config = dict(
    num_attention_heads=8,
    hidden_act='swiglu',
    norm='rmsnorm',
    positions='rope',
    rope_theta=1000000.0,
    rope_fraction=0.5,
    beta1=0.9,
    beta2=0.98,
    warmup_steps=238,
    max_seq_len=256,
    max_steps=4184,
)
Each number is 500 + 50 x the weight over its row's rms, rounded and kept within 0 to 999. Layers, rows and columns count from 0. Numbers have three digits each. The size before them is the row's rms in percent of the matrix's.

# layer 8 MLP down (transposed), 640x256, rms 0.0766, rows 394-410, columns 128-255
079:503449575512426501481418401525494493353535604596583466470460576512433552518460498471501470495469527534363505509497539493484457542596558555503583497505522403491491474449495465540526517569522449497561549481543545516526496512553468498435448604489480484457542352471509532478445431536475418462520440534445488505528508418506461410498546549445487496442485534529386510552453492442545501401430
095:547443451468483506506375509530529541540571387487429412537484464494494462500474500525515515392554403544419490555634597534559484478465502471590566541524570536406447509481575474524559531440438557529494546469478464554471470504509394485483493487506466588503485526502454526445490608507596621489539579581522567460496451385521455553558443422471474457460517492517551540519533483545477550541511
095:498448487562454497521422450497508449511508403492535556533499499588436512458483534492466386570478464524585441515442417537536465518538504422523527437433455498513460568531532488530457590543459476535473546532426525528498493541551487329517507385545562541430503424511528469486589520605513526579421444476526536441416486540527474481600518509533442539564514506489534451566460537536464584547508
112:460487547442544576497530450473454508416451484459598421468515560532605511464525504473534568482544489480557491486444482488468454532472448506387433581507486385547504464458481438523564428580530507441518507523485525407488471538483495501459549520570499464540505417561444495464447529525453564546483510559493456581508423539460558469550549441477544436513493473534563448565519530439486507436482
083:497467475540519571495540516453528517472507562474499508502459512465485602546578636568404483532474577456676509512478490453561515537526515531542481530488342485450541473554484466410417472610453535476470439460502481563444478556508562510442530471449491389522549518554447579492468464558478529556529465450389472483497434521578452498560488505424523504475445509495477563458516525488540430525547
094:445469437415528533595528423559510526524510527556504472479515406485535573549539483454451513474467521487485506576509402540485499553469492449463643492477515503433586601426462501528566577531440469504524429549484538417479478522525454571478448399501582485510518494581444450451440448436485558567581451492557455515531463470426610488422476458471573519450515483557511479482555537478500605577588
098:492484590420530554525444555493506617438445516492482452443529501433518436502540485452515494487451562585463377561510479495463490536488495516414436420491493549602512528458449313601506554523567496452585448486570463429514505541536566528542521604479522403560563503502519571464493517596471570471390465569560479497511539531559491485558553499573555421450507558444546487557479497494517399501530
096:513513422445429390426572508568521572549432637508563516396536439547438538458475522463438565539480439488567441480552518452434497424563494554540479555491500509515473518456530505471558503509491497494545569517511522438454476480421406469408570541504419441581467577523535577486465500509453482497464505462539599435416473354532519502553439415491535426481522536575516476476589433513484459430530
118:466543526468551566426474469501484471507552604536477470559521435549540443394553466562578515521508521470565466561539412567455483453553517537454445447451518577503510441503477505485435531402546392476453458393457479496488622534588461513483490555511515519457511484474500482608552479599464448470491427516425480491584442587413562501421524443520490416511505438458523584464472360411514518430471
109:501525571565554589468450516485497507516567523498535493396475503484379491537522384455556455514496521554546508596490482543526440439537516541476498507444517486446555580519461513467498460527444464502520470488453494518493567570403540462545451519472478449447527533536454620557526557428499481489460571544502485514591565485437500514565533458482577478563469441461508495526454435491375531435477
089:411451475410511516507533562445523448495405427557517386519467566574537407483568453499529484527481510463462475459575409505459539489625507537475527492582514558459443518499549483473521503447470457550464440562564376494613482506491475472493483542501557549502493525470541439424508490630481454614498490586532568473464504495545444499527419479496541500529463547584544529513460456540457565487426
085:517488465473495501519505484621441478479459486606447546535476452398519570479499547634488560571428487535450466487545480446549473574579434550484594588502503497421517463431462515514507544523513403499533534569587507421480484568544507424510503468490445523539402584605550529459525517457467544475526385500526496570436451456587476492461461564557498529428500522571526464460488518485475449529521
097:513434405464542446585429548510474454576473522509474511480612590497515447436530474532566573450437557487499490532455596530524457524470567510511470568444469530516582532544473458549461494437524485484527592481500492471514505510514465487445603558517584489546512451551504442384507518536552535525532494488457615497575393523487498489471508418426500393445453441430464535502536628526576464434450
095:406467553514537409502375447473508514492527595436495581497519602423511528541468574470614489417672444418496589496524522445656504397515507447481587484477459501444486632482492492504511493466488494442461546470414468523440505531463471463467374418464489487468433475595538406466530503408601495516391469486484521515474389606448547481610563437426392480513490540481459491511434515502416484523504
118:473505406648578430463433617552488526492475549504510510393496533549458572479495522513493589529559476511490568539462468445471577571484473540476437514572495483601507467520526490535462439569543494557521536504514507448522495534507536442501477485513485535565471459561518536534545432516459487500523489520482486457406421504504533484488458519556491569547506455495494514499492487449567455442377
080:494495532567476493463556507571460501496429469539493501423535604463488556522514489511514450494453518508315552525483481486484390506567569540520603538467456486474523446411507463498526535454646413476595466539479469560568399515457504411544549467517522521487466555573548533432532521467439432455535462520546481535469499499572479444454464503475519518432513550517433433573421461450482459412426
105:580471452499597488466469511493593416544562475593473481506461428415498530454535443424428500478465547512470435557578566486468529459465540516586545601491492461624575553560444511460523557434483530470440615490474493576480522438459523494459523454473429548479529629484633515613496551495466511443530598444537422412491493527528474456463495448552535457564525510514584583511492506527521571513549
# layer 8 MLP gate, 640x256, rms 0.0819, rows 395-411, columns 128-255
095:448504523483411499526440536553533575565526485524479418525506488471611551503466486491457455427435434460490437545540454614490445528520388518481563588560507564411448526469553470548553540453493486522585463506377611462492487506459428463523538522637510505479450530574434406462572463568527526542462516421496512524473470477511591531416514500484492516554492498509473529528476456434493548562467
099:390464543561508480470499544497545417524494454538495453466538398541546503429449499643525575503507501536526529538483510370482551486560505486564509544533461543541505533514477569446532538543556448417516444541499459562494525440512466373535458502489532552433475486458486528502439468491505500558461587512551475560466539557464489462401407526571471562447469508462490475491530463471368472373519
111:482404605550457407576453450535468523522528483444526500551490478514532494592555367525593479451504491543409484487491424561474570482493484463540466492456558480586515522496550460514579453463492418455561438517494510560513479530433592443530468512551517509475476430513551471404569471489546551531440442482445455567494476439493555485446515482502487541448574421549619567545480504587488564567512
076:432574540526440372444495536526584554535434426555501508514460525481521481584420404484541490418491385537467567383532479581363507457577544448413498556474628532513566526437537503456578494440436541456497536450527525490528581525465499461533536449586431527444431475520570414494587501421493516462460527497519515453437472511490594483553373464541470491530576483527578458476485593560490539524577
091:498437527489572552515507466485484567496546500521464447472544458511490579508499426547494577462550562475460445518501426602519501554474560569556539469578448578513523585446495507506423576452505491532578514487547525481510422465464507566399407540533542516528491635512419491469491440493540582557568540556584470617529550500446507552398475395462524563450556486509465508485536491486474463611610
093:489507427478487463463527471535514419539461521556466522455512463535494450519448384492390468540523456499497587457547550558491533504596441498585637479518509589444555519536569606510440495432527449520438477558458513493510496502524520436498503450505436552533506452512500495556548479438493404544611507465456605505545561472439453429464407410522487504536447489520465492425481547506518491516442
094:527521538538634428477478509501598428543499428461474543545525558516539453509461469468530529444548407416456545535534484541502535538468512461480506504540544528485538525509430520452419448462477544400539447430557475423554458467495526468524502525518471604455498466437554445480483422518488496484544499543469481495486494547464508516518544554562436573463496480414427588505446518617452468422523
116:501577480490473493419568507492523578428454399516408597457505577499467518456552550493451458487429534542481589517583514555558445429482493446469538443444528482479502545505561546586546498472461458558504467457492476524490534480512461515500464478443460408493337472541554565407526500492465462493527656478595456486373543631437565500505559528565516505569517495516501524570497559570452520586546
104:496582471532580489450496504399545447539497475608472580619565527506502445577585496562480539470536464583485531533600538451529526526461494503580484480454434361517483525456485418483470581406529630501502538540460573584512488504495525467531451453445478527510409484543475493482477458442516475392506434587516483512463490520495566484472489537539532517496627474455354625494515528433419538476574
088:563460514604476524584541525525528473507572548520451509414552425450502524495451492544550458388586441499526474491418473395558430563444577562541543571499496550483502477517443504494543406425506528519548540520501481494476422478457554442470641509527449473538620553447499467480487500498499524505579448515498440483542540576501485432481477562531560544469518395432502527564491514418507458502484
087:483567455562480458493472489535502530571453411542568481479610542559463508473458490550542543573495513563490623453492422515481468466595502523562554486479536480491426460443506487553451525517530403481465532498506637530611507536553584514548552464548460561496414429485476529409537384452483467534610512476521595508447512452515526528438532503559636492472470536475438473527457588427409481498616
101:481476529530567496561523502520409535496486511529535512489515556467504495472501424478543559526500517514500449440690517634537441459488515558478450449561459569512563490488588459522493550442469525509496561493539511497514505477513560516414475542509627588519474553582388447433461518579697509480565463534491480508510493485438504477466450500466478509533544556384529427476552583480478522484479
093:525521403531444515548593517494430391420467457469482482565456466560504437455499493537498516595508464580494458535497504596437502570540449615477432508506413491541542467499602482560489471516483503467469514491506521607563500470409420454454502579509483503480490487498416522495508463596406480448583524574507538484548551541479439489438416545553530486608511533568545452524582435451571454473520
115:533534585521472403542520474450523514524524455558492410523562522565473474545499387495515504490486570454434455438424559434484517563442508487438614435430634487532474628470576483458596444468468464401593449438584512441388592434528499461530476512559483544569494506477585503477604461512520582461452499560497508560548586639568532427528557495527476531416528447491520627524547453536471472470456
089:542444481530519523536416544436459475599432485498491465482420512533602422468470512451547463479556539510531526440539466542544493556587497402423516563485504472491472472586504510505454581564413522577406503434528500534579511482523399487484421488502576562536483527401456433486509514562558475572491561503561578492479455443436502588525490451496580445527546451467559521468524580501511528587503
104:444517470504515564506501463522542470468519534496410543465456478510593573530495441516473493540560508456471662457506451638450476390492518632502506450580516505451536536439541525470467517467491469409544435444615478399439526520589567525537478552523409605584455429537507512543520534551468522451510453513465593558476609512470546503446566453493499500521489484567395450411534579487496503577425
082:523506572478555477488503467543533521507471526610558437453513569490471504608465498556452539544448515522424505388559417383454522441553465547498431485424551511562439509472533497520530534519466456483555457473595456509535460548536586600396481489515498472464470558488513500493570499579504440515597460472558513461426493541385463392400477557477577502492563484454456487469518578544482525527543
# layer 8 MLP up, 640x256, rms 0.0779, rows 395-411, columns 128-255
094:480523457549467480496499504512467486503476457530546455529473423397465438455482474457474469543555497516485606466557532477514484529532490439476455484504577459533478441504436440493459503424451582518472519460569481577494481611526580477391492497494520553573526540448547532504452520516458463542641398575402559530435480473509509466542435412506503534440659510450437504448530582556478550472457
095:498484534476479478510516476559449450499551565471563459506479564428527526446536535457473575550514499496500595541430495550403578570493500505496382533581530466570501568433445500527450509513489544397631547506525513511524443541517587545450579580555480465524458573514507460491452563478524475371481516429490578538499493538512416547485484480486511526508462537418456505484476409472519495476507
108:499513554543518494503468523460525474474465401518514424405501495491524475483599490512470443461440446470500486465524412474424505555447484448479470548406557454568506460535499416631631506539592495488519473535554552465527629569498556410527539564473564427426448445587539538441500448361483462580459504441466572472444467493481462470508498408528515553553542555577566489554547466509566493515604
077:526534517516466457459488595468580639494373454484521518489438541429424464570468536435548556418498491560559487446507469523419596563516561433463446570518518519480552493480518476442555500472470594487520521470470472453497635501415510465513524470506472461449531483548533485541510536395451516446504575466454489390569415433558575543618412536526477467576428530506591426523484559561545484484600
085:446568454483498407474475456571546423588534492543553524561479509444504455456570539531420429578412391545477586407536526441471499439546478490445541496439581469442503503502479464521607508515482537382493409549477543450480452600600491452610547453480506505518440354497528492379544514429417450482543449441469566479436474455472609510467469512515480476524488559518514472471513479506443607449464
093:457506406468487546590514587513512528520464516525414523420530418561503562501481456555560519501530521575547578469551482526554498511516437475482524428488497570516585590561536469504450432495563463524498508466397475420479551453596592444532611514533435551559623514461550537493481509476466438568450554555525465526541483549444409386539472503477518461466465568464507494517582579498501428441514
097:510485486472458489539456539450477470559467524442513467444601480546448500438590480617567562540513463537529502582600445449467470531488521508552470574456487484509566568487523458477451432427485513572528508417564468474507418428445593561509512465541498563555508425513448447476456575589543465600490541477552503422496487455466508541471482521468491527516557517414535486514522403451501479464490
114:551511527529617513422477466460582445554480464495528519505408487497453459427502486648415461476519535492500543540569554454513541538500499506523493518531425520557581488522440511474417575472475517504433556491564550515471600556546526406504408451464515492462479513453511552572505489415562507461516592537494539515476503488534564454544517520504518555546528542511454563503578482478448486452515
107:488564510560462500512491508524586530488518497552518490519512560407440442421564564613486474452422501522493544512494490473516598515570392429558617606495481599418461443496479526536467465504522467568492411559533588396559455470616574406549474490555564463454537477454458616459516394450393436443578546498463501537398493471504559451433526517498490530462397506519517466494439534435507430514475
089:537544471569487500514542417556492534530546573395523603457523432440475538499500535467496466477549459531493521527424562499570463509398535452547439493441480497538534481506484479537502537561565546434528498441419615498383536485523487517487525505536456524517435568533486478570499561390462549442516539462497431567527510447452541570473545529552496472510490434419529511481559526467503470517546
089:454455517436552420454509419590466399460479602522477545549449495374530541540559482596542468511435479518480440512475524483395545584538445539491534494557491521466544469523503516556585515528473513482548524521540445458423481522464474363475444529555482507528482570548609498537490546489499588486449472426482426616466504539504508481425432495511404521495507443563503510506535434505510577525470
097:549509522488517461412459466413505562428537486433521518452476536419598505472494524447481432508544500480470592577456572482491525451549496522397544453509405513507492545559465503523503545522493642436471522538429568521430504498568510521547497534425487558505488440444533522481519498447482506458600516560496397567444460473537653476535474489511435539558472601515564581421447445496520529500454
094:495536399486479536550580508532531511500539503556436485521461313547488389456523471456403490582469587494547461520523476428442534484461421494546515582471487512531473465510506552502564443382467524612453562465524457520461504568556553578441503483561589465547491558433506569557395580567401463533491515428486459477498493505550463470512408435548461515480536457501584442479563464502477548529497
112:510556452401492571472420469471466518508528421467464571542526478468445534488493564500404524527410489515503546591517503456541499504434500447562461558608453509551437504569447548412507457506496494492479367498449509478549559618541488551632538468429553370443521400553464517413536445475537514458451554475515527514476467546512456451506527614518526556454516471393509472512445622488490479466471
088:478501465453487534570549563463530508503558576455439565513392446476464515473526466495466545525598508495521441555536466459500518496423442534511358470481458543495586519482527503453497376435547536484525501518552526484461539463376589536390537572460443439496496545418510523597442526516535591569473504526460408470603573601544476517533473578540500520496475470510633535502518497611555478546511
101:485475416543586515471507495523609372441508527529509462420421440425492514468516450572514514532560438540513557557494552570472499501480478580515560616541544572616479556452491510474481531447460514424515542463502498423432489467526528508496573410438438541545498465582511522541430564464474533535524492436432598598472513387419514477530528366482570501554478604554497447521566529408580526508468
084:342472434537549457542453497438502390538576460463392552540514361585573517471463452511486489421549497442487494504488527615471507493507441490486661446554444527428571518501512561424448506505493556498507495491498548555527582533471427362531529565547538591594475463461583544478510445477528553482449513504479546590465524472507547522516526398498460487488508504616442587432451534439488512534433